Weights of a small transformer language model: 388M tokens.
Each number is 128 + 32 x the weight over the matrix's rms, rounded and kept within 0 to 255. Layers, rows and columns count from 0. Numbers have three digits each.

# up: layer 3 MLP up, 1152x192, rms 0.0482, rows 1006-1074, columns 0-95
# down: layer 3 MLP down (transposed), 1152x192, rms 0.0484, rows 1006-1074, columns 0-95
up1006:087139152122081117112125133072137072147176149095128147150077114103106122122096161168130138120116145097153152161100136165125151123167111179171151108152135101068141167107120112179180147150156174126120098142146150132071109046161168169157071119086151122153090095145207107155143049077160153096
down1006:152061167136136139114099120102166146095114074159041120077151122159185106155143069168087130202164124162142164158144120115150119133115154162103071114138123151078119108139103161116121130090146097124169121092088141121153157183132120166116090146178109164151132154161121151145142114152149145091
up1007:108082102157149141152114125111109120069131088147139082058149165118091116106152154182126076093170105094121116115104141167154123121139173117165113146104143123134131156086092152118180155134152084085158072110083082115148132063167072185191138200080123107160172170109106159161041117105094137145
down1007:070121115112140185150173127153134073152104114124130162088134145183131155144142134128076122127198169107160129105100104140140109133100069118036070116116114165055128166167194188207134111152160163130121085125122105070149073153197173125093115143103115121099145140141118101145143129176100153109
up1008:104160166127101156127170164140125091137082136124146215082122134054111121180192125147106153178130078130128145131119139148127110089122183122078109125154157135145118064125156113139134155110150119087117115172117125095109102132093190070136169115085142121137129123101110112108148128119067136085
down1008:047136081115137100143127158136155133126101115120104118105105077206213072128167105151131170163126102108090103205086121074152075160186164128094147092129199183101092072056123083114129149136125106108189123158112123146165181131120187124133135099165131121158073131134133108170059093091131171137
up1009:077135170138158080099083131126118143138137133122143171117118146139148086135169158127115156098129145146068100138126121061186160050140189144107134154171122083112125150091128177116126150136123175096087051075134142146080152089165142125121170050156125075118143162096145119159160100149130171200
down1009:135154099046119129092081141056120157043160132106184159122127129144145176075169108149154159120175161127124123128062083119229119149122145135152093162137170134140101105128109124118196108188086129154109126130102102128203159143098093160127164101052121122120095078201110085146126075170117134171
up1010:131113150148109170132116130135153098137095145134151088133151092099122076132152181126138156173138156102130147135136148079123137116127132152042192189130158135179137078106129120182146130130105135146108091138130179149117054094140104111105097068107057111162159122092124135152125107082127038125
down1010:121170121121156086127157131133148125115195128131109165127072160158143149136153120054154093144082146158139103153117086165179130151065143069163106095085089096103074130182153126121101111106148199117153197156122129132121192130116090122088096126120152143101152179103129125131118127156160168156
up1011:084084113120163119138141130088142135146087131128174163122162121140154081133117120161204102140118120177133173101127122127163099137177146119147066090125129100146085056165134120091113171116100125099182113138155125142099187130121162113167114108136145105126130083191079127125086148164095115105
down1011:096140058122157139126091107110124147130080157116096094133140164103124197152112173151154084144103126132136190155155061100092135153182117161110119112080143123078167136105128092082103137138118084094131103163139113153202066074100110117136091136098065195132125146077093122184168110118129105192
up1012:141134184162063115112134138108116108108119154148123132125128097088171111155117179176214110144128132097102140124168111166122106152141120109044107120113080108173123106141152153149168141114133164134117110155122143094087137119194130055161117167118104076122094132122150173085100180117166162144
down1012:098108115137169166170164052106125094116093073079122145133112162149157149095128144167127113166164115095167100132174167121143111159139080146170137138128155155211106119156110096158112123173136143155107158173162104111107118114113103129095151117141079158145135135098095096140149130076106187118
up1013:139178146124163119130142141152130090121118070104134124095128124127106120103197155142132143149149044127180141160083133086097143113129146137145146138145068162103061095185152162097168142178159050151184098159121078156101147094161121131106166140103125146135167099147124131147137144084086155175
down1013:115097160182118158169122137172143062139122147065126146161168076121156171151143139166137184127157164085128127121103161096119064125129159154106099132148107163055172160077129138169145151151148131156124145139156106115107141163165142126153156150131132095096157128134094140077089170166120127121
up1014:182192123169138134144095083159104132211111130094119110106164122077130154129141124171143136126101183120085139118161123123104098195097145123210138076121150171122114109171149140060103094096174118175110079136138170103150165097225144092102165164140129189085169124117094128159104114171063074182
down1014:160115168170142159072082083108196110162147157107105168171142140110117114157140106141143106135132132092119176121115119056144156162113143102112113094149171164111158118155140187135084108189160100188145109138138089131162096031114105140080167143056160177192128052128143137111086159088138130125
up1015:120131099120199129100174185173136118096162124114240149088071118126057142107134079172126120094177154152119156217114130184144122096091150125140084154221116093074126136085095077094077117129118149125175108171093157159147125113131126095090084091176142190194153163200133097133098119133121114109
down1015:136086196193105090137136119178105160127156141186131136097085154121119160103192113121154147076160163167139165058103155101104111152115154121109077098163142089098126119153137162118096145127151212096148117113082128133153097108151051123134138092102125104116113175103117090132086114088114158134
up1016:182108153130125166153172117127136121153096132100127115099111126185141114117119128178190173117123100148129148041122123096087044085072129108108144104119128117168135169119153152158139116117131137145094113121144141116131103126139109088132156139094143122077140195136120093182113123120179077122
down1016:113115097148090113131100159152121156084159056079131115150090117082119195110130153081051145112076099127079112169090099128140121143140150112157108121097104142119119109118093098091070156151118134142138109130161171099135142111124199180108098104188111143132133107118182143087172100108102190166
up1017:085082118154147133159175143087126094157166147135131114160109113085090141131114173127114148105120137151047155097193147100112130123120177081114095122131116157078125097163198184117108186149145081116100148121109203111082105152104195106184093097158115049146133062110129110160157160137125080163
down1017:153090165062101142136205093113173131115080151148090100066140063164141150111170167105127153169089149149129079136205157124116064083128119128137086167097084152125136164089143180115128124165185166123199116164092084112162103154090130150183090135094101087162107158172123159154117139112156150138
up1018:130137116098210075124109133075151113120172099102115153102155149082143155131126173114186146132179090119111171094122159139180169093085177137156120201175168078091098077136170131151126143099136151150103137122095152094125074118138166146110156100143089102105099099178111130123099144174141132116
down1018:130153145118126122123105210066170125094155136094115082130156151121140199121114055126129141121165123158134092134082137121159106129068104116145096151146000133139096137123164141118111150078145124148069144069133146136061103080128123111138089105157126147175088149074131113119087119142147100112
up1019:088136142129136130151092111042169130087208115126158134114051131106142140184104103141190127129207144124133130111161166124126155129165159116111140141184115168074160095119157164147152101177149099111207141128139125202135122121130129072115122118145100121075078121209101104119129170110144102163
down1019:069103089128184155147104150120132121115178099115105185083126140133087096102140111132098135118087138088139112116118179123124080139158095122174075094070094126136185094087119138094150129119070162107183149168134140117142065096112127122116123121077184148152154137147074134063083106075119107129
up1020:043082088132122152198134138124123110104122176130111118165168095107078131143170094084126087212134155100150164119129163102141157126082078165114136140035125093131124100095047145110137197177181145153065164085160136106047139141143101071106139143116119146103131114167121120131051098147125165194
down1020:111114095177178162122060091154130108099121126128177143180144132073079142089099123083105123144071162126161186150165172103127124141149107114130194158125098140091108099060128122115140163151154140105148080110183103162144166102137083099183083159182164149146145093095164121135140155148110111108
up1021:101135077129134089138109117118162062155168149188094140094119103103078168157135145152166145113116172144128108154134129131108167077181159143076138179140128089060185072117122255142175088133160246099108155055171057177127096130064146121144087113118104176136070151114168152138134156100143103127
down1021:146180120087043137123117102088144123124128140131148127189066119131122166084059125122133145134111085061094149138093151174129146188108101168106170147063150111160064126101037143148179181106140137136164149162154073105173145121130201114096133154203156145148073079145167090105134142154105165107
up1022:171087113107120112165150148121129068110101089155165100104165080141111145105090155146133155139130072149148123129161105061137129164138149115172187126125140084168136135087130134138158213161118154133144093133119135149161120135138158181076105078126114082118132170134114091110109106100097083071
down1022:096156106174098166157082133155098108200158134182132156136064131160070109192193097163141100162139120144131103098017161105102130127156105144144114131109107173072128136117162138123128098100133052114122134104176136106077131127101105124186069106116168169140110117147138153098139121119118136168
up1023:051116118178142208133130125095114122080085112102129089110139093165095103160094087128089132162088134105122110121170157115151141212114106122146078093102103154125069175147186116098101139174169112055133149137113171154108150090129133126097161187163100119114180079102121060111110167060129107090
down1023:095095121195142148106136151096130107075088097113166122160214104118097147132179209126142158120146096111060106159129167151165092117123182160130088073119105155131076082135075097161159112152170153150151116098117114137152182120098133128191149146075094134152117150132180084116167063071177140122
up1024:131163133054111145161137130154159139136117116129130150090104134099138138155148114111093124165108091116051146111135161082126114139151129202147084107130159141124173167102161131056156158120142090166121099148104102110127097112137073125142111111120117072131129165053094140114090129145118164161
down1024:113149088185121130133139065138144174079157116145179153116141154126143172128132117158086107066165187101141175129094156149072159123102165086105152128117115122129146181138095109097152058131107084112139133134149117124109080107134132148131170147124120120095106092159162142150097132209144142066
up1025:139181138146114043107145150086052131049198141149152092122102099085154150102071138132150100151144119105102156177077110105081078158145084162153125100155071116189092152132078170156128089138185088121124084163163093117176125116118183148163127178107193149064095074102140074132166121159126126131
down1025:158115134125113097173090086087052148059172107123146095087179115129135080110106145098128125131099177052064058135086198126120103037132131093173123180130130135138145138147066101134162120095106126095148097095104169119180052143169176108128103166151136137133151131112097170138146114078114155124
up1026:061164161145152182073173106152123088158092134168127106147130111156122156151115096156145141165110095137116127149062124122162092162134108135125134079083119142148154193146167097159153205024116125129060154119129066135119081136093136105171084109145084120133169179092124146111121189089157122192
down1026:140091134125126128133113138152132086115137140166111135141123156164116142126150128136134137149057072122114139113096160136089070150148122139109126074097207171135146188217151193148128221111126104124122181173116088127125109099132116087088108116117112102116186122092090146154134130025193164127
up1027:096125128160112180074114149067122155081146103161164124178133183148102142146042115145145180135147120104185119146121130084136044121133181074137123126113099118135112086075126067171123147073153130078141114140142167112168152097156063145093132157082141165109134029092120130114071094135096113080
down1027:130068087153137198137130119086106086164158119176122126104115171106128122107062151142165151146109132135156133127100130152141096121160195136143179097100139131167123119090134156144140140064139135070145107165072148080162191163187122127091084133081124115150124072141144144161076104072151088118
up1028:145130163171163156155167082185070160099116138166108139165166109113047062096140152147150121205116164119158111144144152152139132100167100192127128070117169122132199079166118183147126136117097141073114115118119065147117111109135101085103139102155132156133246119118130085123117111111096126173
down1028:161142160085136096092094121165155172059150106155113099110118081170109140151147171143203123179086073093147052156189123052082088108144141086111163077121122190116133154163170106106114138136116144186098155123054125060140079111160208098130156118170130139150133085127101146146137125106106170158
up1029:193146126173111096093116069195095116168134093137114163116058117085207077092118112110146141146159104179156126120167055145101143140093133102147162201118115108105118138138148148092123102109084073097134092171064078127140079103161155152093126154152140134085157075173047085065116129167153062150
down1029:152128137113150098113104126179117160165117084113190149116088105141162096102074185114086135155107164116095155114096143076158098144160123160110091118173126110172093134072118170066163114135145142146142062116123123064111135070113112082093200172152108135161218161103140093126052144110100112131
up1030:159147150128100184197174140169139134158111137125155130166101092068137116119127151139157107187154131146195136138091144138135157110061149142130128128129139185144117117120093147204144157083090129097133132110165103155139112147116049138120112178131152137124088142128118072087141128134091115132
down1030:118146076168097116182104145110158129186122071130139145128135175128074103171179128114120139115035109158145156083097116154135121113128136157109173094148145149116127163147182107160122046094094115135145074060163138126182182145145122141118098110091138088083166088136079159094118127168142081109
up1031:138159155085178115163156168149119188118184140077135184139140127109119151108157164164206128157136138115096117168102156125137175143138133187174185125142092156118184196114180143140118159143171103113178141190128100170131113093175128158151134123137141159132118159111163114058137121099053159107
down1031:119067115121079126113098071097160126149107133175149136113083147168074108182150089137095106098103092167120161128156093137113088086112161071088094168114144098139088119139108143156128111120077125140083102090139151119115117126107131091109131142124151105133122106118095138167125119135128072125
up1032:130137069143104132175136160128139128115080149132093168153095133132100150165138128129062180139087119078046162108046080175134111135114081150106106119140113169166138173107131138112124137123161170107043143184140086080130121129158167146138124167111153127130090109185143139096090203129193184121
down1032:111133110109173068144138104079191106135156154125132165121138114086114152083113139130115125167157165116182098107184173097170103134171159076105147142120136101135069132106108106080144146094095125160102120090143117126166105101094110126108174186167072102102173140077084083094128072194097121178
up1033:160130128155131168156131167167150143090191157071146126056202088156111121118147148073130121117124144124156180100170103125135174176153153146154120071139130140094101127122107158109124161117101133130120120135111132153180163162152088130099145081098216087116168098134095115176140156147163098196
down1033:150167094099175097117129117111119135143127113189128149147090172098148149107094135123098099176157136088105116148153099075120124115141133119076131161134144094095126178162147136162098177116115120144172119160064120153166128102080152081108123151086177154109085161087097128116099109119151136115
up1034:094173155163069151134142119195152115189184091185144168206100109136112135141090130125094089118160136166170149075117110163107161109144177168116099144056154130151066151194152180176123169108156122159094149153104074134109140108131149104108119139135070171118165145161146086151135130109146132108
down1034:076140170155175180163158098065130090111103148070204118182167153174089153189090147119143104088101210132098110118138176136113138101181211104161129116143204107154109107100175129134125165089123077142113131145094146155140133094122083148113156088122066102114211144104166140142164064084143185082
up1035:164067143163198181124165116122130120087151146151103105121167118102172129114109109138107159140135147121128101103121110209091101135108135120098141117130064087136068116089093152155090146087153165165118123100087187130136089158083114144128086143153124104121119219111137093111112146071154065117
down1035:132137170148099055213143114129077143099126164133078132134080113145099099135150143163087117170100148123133146156136074195111130131105104135129178100163098148113134127070058116193129174081114169162102104105130167133129131181107180120083127127125085068151116138137182107144126078102171127109
up1036:171073130094085068103204089099199156094116150157096073136112095117155099147200101144144135147079160181146096142038107106055152145101094098101164174099097123155135066120094122157121110101105074132106134084096136119158127143086072140138180102092141123131145170113115091121088123126148114140
down1036:086122138153078158147174124151099121170139136071109141141116182128182092110161096114107171149149111128153100165151087088093169154140148094146157164168154145172184130152132162118131044166048110098155107163096124175127140125128121165130103076136140082131118109115111096124124080155146054120
up1037:209137120159126147123123091127151146136109107120139123103115150141148174141138146136209105124138110145111113168135141105084162145188127119135207155084160138135094163142173171143117099140108107126127088121110128125095132143172150132144085131166112145137066127094134168133103124155082137129
down1037:131135123140115133137088159137126107137149122114159158147168072186119063087182077105109133172115112091111119099117140135131103148167109177108135070145156141137099091141092177169196172187116143145120166186143172134148094129110114126089151114117127108123162157110122114113161161070112114129
up1038:126103150160184171130128159096070141178153124150076095063157162109104186161105131111112114141090179119048122139080126121142121102185127095163080139065113142115140166102131115113091161146097175120116111123115071164091114107126127157125117174124160112085083128177135082155169150090104112195
down1038:150161165131109100109182172150153080182097097106096191137131131152130102069129110176139167112148096142150101102138151131121157152137115132104157123120139101154171135173120144148149130104152148147148101099174073102108152082155119131015106096113124148134157098138115138129117164176098156149
up1039:077156114105119160193139090126122184040165201112150158102151141087112136209073125174068175114113140108122103139089111096102102206151173109149134146157157140139166125157087169111142147188132174140066141067160149141109118141106138146196166113156092131172147113164150134179133068136160149163
down1039:152128152171097119133116150108106105033131177192146146156088119106143180113112122096127163093127174116130153113134105132149157139157108120102176155092072121157139154161154119174115110152092078149133221119106097170134093130150095140133146100165129161138160139124157161163123090162157175117
up1040:045095138214112160111090216103122126140070165116105133123104117106180116088134099088099112167168144147086165082169174092154092127137118134100092056134067169118104102175155116098131082147152084123080070099119172165144123177218099132122156176112203115152190131129070130112126119110170113150
down1040:130176151082073179091136091115098085141122118130128174136123176146144126219132195154129107112076099089122135131105110149106136095108071070099106151123106089113146120118196164114184072143154108138137160147129192182089174145182158064091084113114172120200126197106122105097127114160118128161
up1041:095140154146129130204143140131102130124113104093132115149153122157128147134149147098214138137133116113144154155141137134153115177164089120158089123161130153120147208150129093150174118133128107116170110153145141127116186157195182089162124170139172147155133154210134176143192101179144101137
down1041:190120144096111112106107097121150136141110119176129153086117139098097136110142134169079137136170131119131088129119125144147110089094114117105166163130112092150150066093160145126124092138143139140141148130098089126156086138115081166150114110132085132135141123038116119118084171085130221130
up1042:160125122118098116139127102126145116170103062168134139131135093154155123112143155080073173085106114099147149085065160156190193141155188078106060136080133030126167166121101132157178184211081117141129124080059109138138076134156115127145125114142113171086088079128103132120110108114128130047
down1042:089120117086128114157127126104086105135142088072113160143124164102080125109093194143124109135157106113115119139142134136090120137117100167210129083160103078129186164116137130129180122078150109165150125093192169164172107122099093115140081148106082096137108126157192130192139164156116045100
up1043:090105158089143145126146073152118091141111150126064168112117139137193158126165121110130148082157176109094140181124101071149193086166155175068128118156156100168127095133173140128104175110158136167130136125110092146122085077117122101183118100182139084122085100225089095082096117122109152116
down1043:155106101184096148141117112092140129092108133133157125083154152117178118092064079192102110176162108140134121087143157168162092195063115077157146160100080175081094151110125087115119066104124111125131143141133130175148134142181180138097122147139082131103173135163144172150130141156082060096
up1044:121128155117171156171188080151081121154093146143098144127163079152151100102139098169157093176115119066077106146141097149133192144130148109110130134123141081157123091201140130146178143129118106122127142124090119154141154158132127149083136093138141109106128184081099131135125096174137120131
down1044:128122125194124135118105161092132143127106123072136080102100154143163169122159137118096153155145096161180106105127171155154097109092143169136161075125090173107140112066125163139075138114126100095111157120134168166112144092089134082147160092110146125109156082158125126105111099107161142124
up1045:131108228067130143103129140129158129101115142169090135101133156162130104185149062104160183121122173125130113152139129127193163137116172072139167154163132132097156139100168114177145146153125148105107111116101098149097114076124106091104129147077095178117150136151160118149123073104088156084
down1045:108067106168131098095149110202119112126140080115129126183101139123136125076082146089133133084082102109125137054149131121147111132191112191121089126168098110143121120137180145149177159135142096150170109145149157149069146142158140119112134153147163073156135082162128104086112120107095090133
up1046:147077091157128134104155120140155153085124098140085165126060085158114161138130146150072083187161128111146147167109129087094114119119151093124149165132113102170057124123153164108083111116173184118170141054142137170147126075156089202147110149141070106154146153145132107175190152128118168122
down1046:158125147133129167154076157109124154132084172122118102053095102192115136189124120128183117098107129112203131114120147128185153138201134144093112191156084098133112111129146100160122097165138158097123142154139053125124094083182116119152116137160127143088126125102089094079198104107160155121
up1047:124095126140065100076166123131083127135099123151123107147205119173115160155158112167134165090164093109116097127135067111089084159129136123123093138148131205122163128145137143187149108106110095027111111151147102140108131155119126110128145121082140151108115147120135089168119091114141114106
down1047:132121107123101141149134113153126108087150069133119093137147162122134131141121152077154099131174186115156095132146124136098162125183162111136138119093117105142113162145126152147127145130153091169173143091132104167089092107105099140186106175174134092166044101152109164147147103123153105217
up1048:173134157117143143144158103160087132119124146099104091166128149170147101111180128109140117109112153112171099160182118137069100149119087100175135132150113156146056133136186157078101155150127106191102163151126090079099111171167154106187171127066035148126150104138123158054100142138108150095
down1048:034117066083137106099116089053119136161064145095089155123163160161145118138152077104054153182138093152121127124131149142139159117083102181112140126121135052105099081178063155120154119138064138163170122121145094115147131120108111163113077135159146097171171119087117103179140137153153134141
up1049:167082094134180183173153098113089125128114145189132132108131112170108201090245124146095152056180120138104134111087167100172101137113102176164184140095135097111078093153104062212143066095135129062174114159124096041116130127112099111164103095108052100125060179114102105177149178189114103075
down1049:151146144185055089134112081100151128128100121118127116118086109061217127168119184136195106133129084145134111189135151126132137068141100078141145126137117175144139135148114076087089129128149107131157152156132141115126177136082141104213132094079112162134111115138117135081168126096101146108
up1050:134139122152184142121058125140136137212170151147108122171075138146118102094104163141092084151181169166170180100181111120117169102156169114141119167183104118175115145102110162101134164200167063120118066115128119093137082175108183119137164182086105101073087149091094140183106167132198158193
down1050:150103110164166178024134205174121086146154157163087128123134186131153129117095128165112092114116132123175149114100100109144134009108167062129073137192104111173067083163132132168141172116167118128174100105106034096148090108129145088141083127161149135120125108103101121148061081124161093158
up1051:146119071132113159135150164175126163160133086132083163070114108082158159086110166140139075146119129124151135101156187189166116104119123177076135123108095067113147108088172116106132151093102117081161121127118111159147075075118095198149084124121114082114141155170125138089111185150123139123
down1051:189097190138120108141140134119166146135095105211085103064068126174148130131118113130121133138104065134135112126144098062079082115114133146121087100160155121148141140166149192159142123200149134124110051137126163163128162115150117135143173102119123174118129121157097126145158119113111121175
up1052:138108079180153176124097132160126096099161163131135108128112152130130137147128150123104109114137126119140129115085056158185161079089150131194147132133136166161113079195108165105152109104104120150148116062103127159105080149170133120146143171115133169122111087157130125169108087166108069130
down1052:077138184127142153139121171122103113103117152145090086128173143138054157167149128130139208100130118187124105114169180127154066138071109110108144133128118084119075114123115128169091101153130094121170146116113146102115139076172089106130155163191155131179133172149143140089130089167164116119
up1053:099151168154093074051111187098125137160114098105114090167141078129121105152116116150140068120144112095100131157148084124159137137093119092096178129116080125088180126114116068089107143128121162168154105164123154133103132152135139139164181089164161105161173095119209156117165136140098127150
down1053:122098128112141145164181017138154127111086162122117153140146208222142151059124089151102142113129093166144145073129194156095100081088112126130098137071179156087080137113150134097159117147105116119132137098101091139197146117177175130124122123135118100129120160161112150143143087112144127094
up1054:148147132179167118112168122186193109110190130148103158137107120083182140125173185131155139133134110111143162100100122167116134168087156142121098139085109161129087181090146110106125108188155125136114134096157070144117154126142108144126157138137152172148147106094144103157186123177177087200
down1054:112136123102120148152139115111112107179094132114157094147131140108149106093130082163110153124135116192136123135152091090137134194139128187136127123188104141129141136180086186135135141143103122126136155113142155091143134179159177153112095179097121145080101155140087164084096147131142138090
up1055:090147090199110111151134080067119158137117223108148109105128126084076107147116159170130148184170059155171169165086081153111137148126099077133107128167184105138142102134112135145090110135192119094118135146110167112067110112121141175130157144132135072113139124185089129159063182164162117086
down1055:083150115137134068093139103163161153136142157110158131115160164038122189109098115218097127127144085075122130108181161157084149133107067138151101108115150096135108115121141082075051146095059109099097130112101147094116173148154120089124178180099088035152175117099141095080091098136143140178
up1056:106123141186112135127143134115083093156100123150091125116136084096091179140197171086163157121161123135089141043198161130174167096138131083119150125116133110129128172150088141083195097144107157195140094145121106138105109120147190123157169121109171126122154123037101136142133133154065111093
down1056:175104070207187137135128142123144119151084139192096166158116114165147167129154071121135118060147155160166121138120129089132121146147154101152165127131134101175123105164193137173122150148185174081118118135165078152130157175122101149037148179109112088123161113138170063137082118112153073106
up1057:165170125124160160158109179120109183150163094145154184156113131178140167147156151104107158112119154145163157186105168122153164077109147157193139179109181153159113140153147146138127176158164172143123134192092161145125103156204166139112165106178195156186120140147109152129156122105162108187
down1057:103158117153084083141127181122160070180140129141070101084129144114169041146120161152173155110167128105142146139118093166094140166162141075051108137161113132119105175107106146119119123089075099147111153140202158078121130119106082138171098154157119133168126152121119152152119144093128140113
up1058:122136158090172114090139090123120116180107124164109095176163164121096190135097072163069159058118149081140148095116078166111145117086103120123093134125139141153063165167101165136184185129144138114176118102120186149124122092081097158116123186119096125088088115081129142129072087153172119118
down1058:090157128049130117150186103126139142128092098099129109136137130128126145133153163144145160083131063140177116078082170115103180117135136158176090177168103095115051135162169180150145151095085115092134143094084142121096125141085119137082086124176158104115058156197084170131138149141149149152
up1059:125074122098141113139166092110107184130171165042135140073176125174073109034097109126139135127136128190115094177189178099086131136147199103119105102162115160109106150130090129148092149133152156094131113162162111161168100121100122166100119138134130095124124117114114117125130134090092102162
down1059:143153065130121107133118116129127129100124152152117140106145151174139089156123139157105162139148110090128084086115160151147110090097103095159119064152182137111185106150140161170181141097073167123094170062162150147123180103155207111163133120133149051125179109081136134213104184128155133145
up1060:072121180055142107191103126144175113093136136181118167134101134078128145160117102188167117122126138156114113093166143086157090158115124176154078121147100097143161157189160120111129163157138147078104129182117161131105113159133087092139116130153155022151182065135162068109158099113202119098
down1060:138150145086128144116127211079138098079101211128129108094153114041123162106116143175153105096114156177115107088103143105182126137115099174146108124128176142149083137139114160131111109170209123099097119183177125157126131161095119145135161114186156092118151079168108102112115162148172061119
up1061:193139156119138143086170154125179121214143152116167078167140090156192101128166176185153080135146106113132159068091096149159124097180133150113127175107101165108138133137135112139127102157122123123137083139122072155127131177122120079123107134119128096081155112107134121099159159153157121154
down1061:154116118136118137136151175123137156117147140116127145101124095106106108117134141103130184153113067172104123176117044117171108118194074109129141142094113129183115128097116089151170108085044171152094107127171087143208128133164142144130150139105091165150062131130189105140097133143093119117
up1062:098089110141142149142083113147199169148145093140140176117101070058174161157135117104114132187138148154092113107097104164159062112090135217078161145107115158134105159153089125087189141123140172120167109153173133085161175147168168120148149117153109094146154111141069151093118046105166148113
down1062:117109192109188105095103132163098177098108091183068128067190134143106096140140130142138083183143163136149105122137167162100140151154096117130129087120114107134176138087171101132089110112132075132126135140136132138122085155118103078122049152111142064166143128126165162190156160113147091109
up1063:134144128127171157103157146106090157171119107103156092194151145135119174166141150099108138150141123129133184190096109113136090072053045161072123102165108112101171136183046089134139116116112082170109086151174110133128113039144143083174116122076187161078110071118124096106080121159159152136
down1063:066202152146144116076110133153088101128104116121130119120122122109143142192105068093109064163149168116109205127125127145160193141109150138088122116140174166112134131164200080142107114055162095138105075202111106194077080113095109048167144079162137194121171066082128158135134119168188230130
up1064:121108136136108099078118095092123111104147185129156112123093140153098117115158149102143151168133125097122130074179165098163124080158097135117177122116096141130113092116076115117135118171089138139084090116102192082109134093098123089153141107145172091129075210091081083161124116087168085098
down1064:113118127117077133114100085072106140109129144135120122096135102151151120116153165122067096208101115135122106072165151151142135123125151137064103135068114168082145185120167107120133132045139124135089168155148165119127082130126172104087172137148113090183143143141152141175133148120129191155
up1065:125163169112138182186101141099133124145072122086181130109128161182133082095119138083147135158111129126168148083133113110135067163109116136161129141187159131161158133148173145137155145165122044141126104116094096069123085164145113118110206084130121110047145090165114106149127065098142135128
down1065:115148127145077109090149154111096116091121095052100150112047184094146064148157114116097060115106091132126173090152135048138144161078125144141175158157172151084143141109092124167079085148103097096170157116073162088147164170123059146125111163182128112167125104136120199190150137139153151131
up1066:156166130100120088097142112150165122122127144146129067158140089135100091133129146171158073121137131065115051114104120183164130131162126041099152085145100163167160134134118149104157136091126117082144143145067112105159169106062136076096150092130133217094133192081041083097089221126149117127
down1066:128143136156106115142138040042070099090137129074154101149158061069154128144128124153179113153084095068110138185174135137116116115086165113132140158166099094097101103110086175065147105163089142112057135138124148129207121188124173168127165163204117160152143094141153106109136107122125127076
up1067:118169165125076172110142196137218097128134119117097119127150180151101161174150097127133107122155131129092149109088098131106106073125077102116140149156132125149147127118087104114163154091115133128107132123069111186133085126131161093139132120099193063133109171061119163178154183185148104073
down1067:130203055108182092134063173125110113129115119139135067151111152126141135141159088105131191144139153171163106174114079086126129106127156224106235159126127163108100133038145086152121121105128143094126106113142104097158130169134132143077134193148109094131109113147128120127131131084123151183
up1068:128143098133124161113102089075138090077134134112130067107130125120221179154187120114142139162150100137084070131100152102113134096099116153169135109124080172115130120116117141108135113098148149174148092112151081166062117096076144144152152120131146122080127075173198144139137090106123139096
down1068:138185141075126098172092134118125139143150174056137092157140150190134144144044123121172142167136139115158152208117156112125163109149157118199121128132156179114150170130131080168146170113122143131111087116148174117138093118148110153149085086116175151134077154155151111149112149138105139185
up1069:190121119136124119169078140116151130160115141126121083141118161076104154106121142125079115170107148127123062111180148144183116132110074093140104190152178178163135148088100147124128117145120192126077133172141120103130075074112170072168086140125149123109176115097036126165139061130094117105
down1069:134120050150161107088143104110138122089139154130095143196056108126133040141014119129113191126118160100080136183127162103095137151138078062123098081020113164124122144103118110123089116112120083112171069087166129120083167163178111129138160094115133129103147123177190151147115115075159158146
up1070:108173161175132203155156205107157133080201160140131090119106154169099096110135132117109152127158177094209109092113157157158125159076097119142100175203140106107109107086086103168178119130126125106134136151148173158121154175139146124120090167126131143207187125158144132168128197105157132125
down1070:148068082177119152170173107156112150171082126083139165149138082166177170164182162131167125085192167143074093124148149126129094115180078111175131118179071102174158114137117088156138124177188166107114088161160112148132117162146139095113152090106159106113176115110132094072137155149087141057
up1071:088124134147090138183126166170143111162139143152146102138091158137123189183141101150111114161177172147142134066121096178145150105108048119122077163123171106148069111117158155118152194148167134156137065099160130129118143189162137088133115100160137095178136166177134153171136099125119100152
down1071:080145122123179135079148107108108158084085159123122158094119143136150105101105077059086145090105121129155113080060168093115156110113117170145220117124154104158122077128158115157175161183139129157122093150128124090121102109092177106202182128072086147116144104117168106134167162090145164124
up1072:135130155174114156091151123149136148205166103120131121142082138132114146139121171061130104112086044069156130095130119127132180098139115025127177090131107125165152096091143127115158137123099071142153115088138094168160119076121141154148120135134114141095176152138210119190202099221101142133
down1072:106172176101097201115080123138127080122167136125112123131103100116085067139081076142168066128031063046176137172141132153139107072120094136170185116164099147162118163142123112227167096081161067113107120102138136110125128117141119091100116109175126117148090105083155172175182128137086158141
up1073:120132146176149090120146130111172121130143121156151093135133155081124138128085084120098085077179093126096107102140134095129093084162159060121146137140106135153079088173103121057144125154140148115103098141097112128066174162074072138115177177130141073121135100161046168148118106158077107138
down1073:103151114151113164151175094135115145124083111117120122157112118124119151085186113116112126116165095096128065089149104134155100113119151113059116127170083142094135115153085092143121168100110111092137110175115137133092091165122142150158104118157131111105136116067092104137102142111142158041
up1074:148129106177122135081150126178147116170064139057141163169161165122125108119118171131112163089086133113101149126158082103152106137103124179144101099114110149111102132083132130124102114143126108133065111141108122070139168092119169143163132122090141070126156133151109198117132160130102120108
down1074:141182137144182049123104113112153117094126183100164110098111137137102130098099145089134163121104090176115132093176155095133108195129160045138140111077132127116114144152102182109128144144140172084124159111141135097127118134115143112130108173123107135144144146148077131112189135138174103208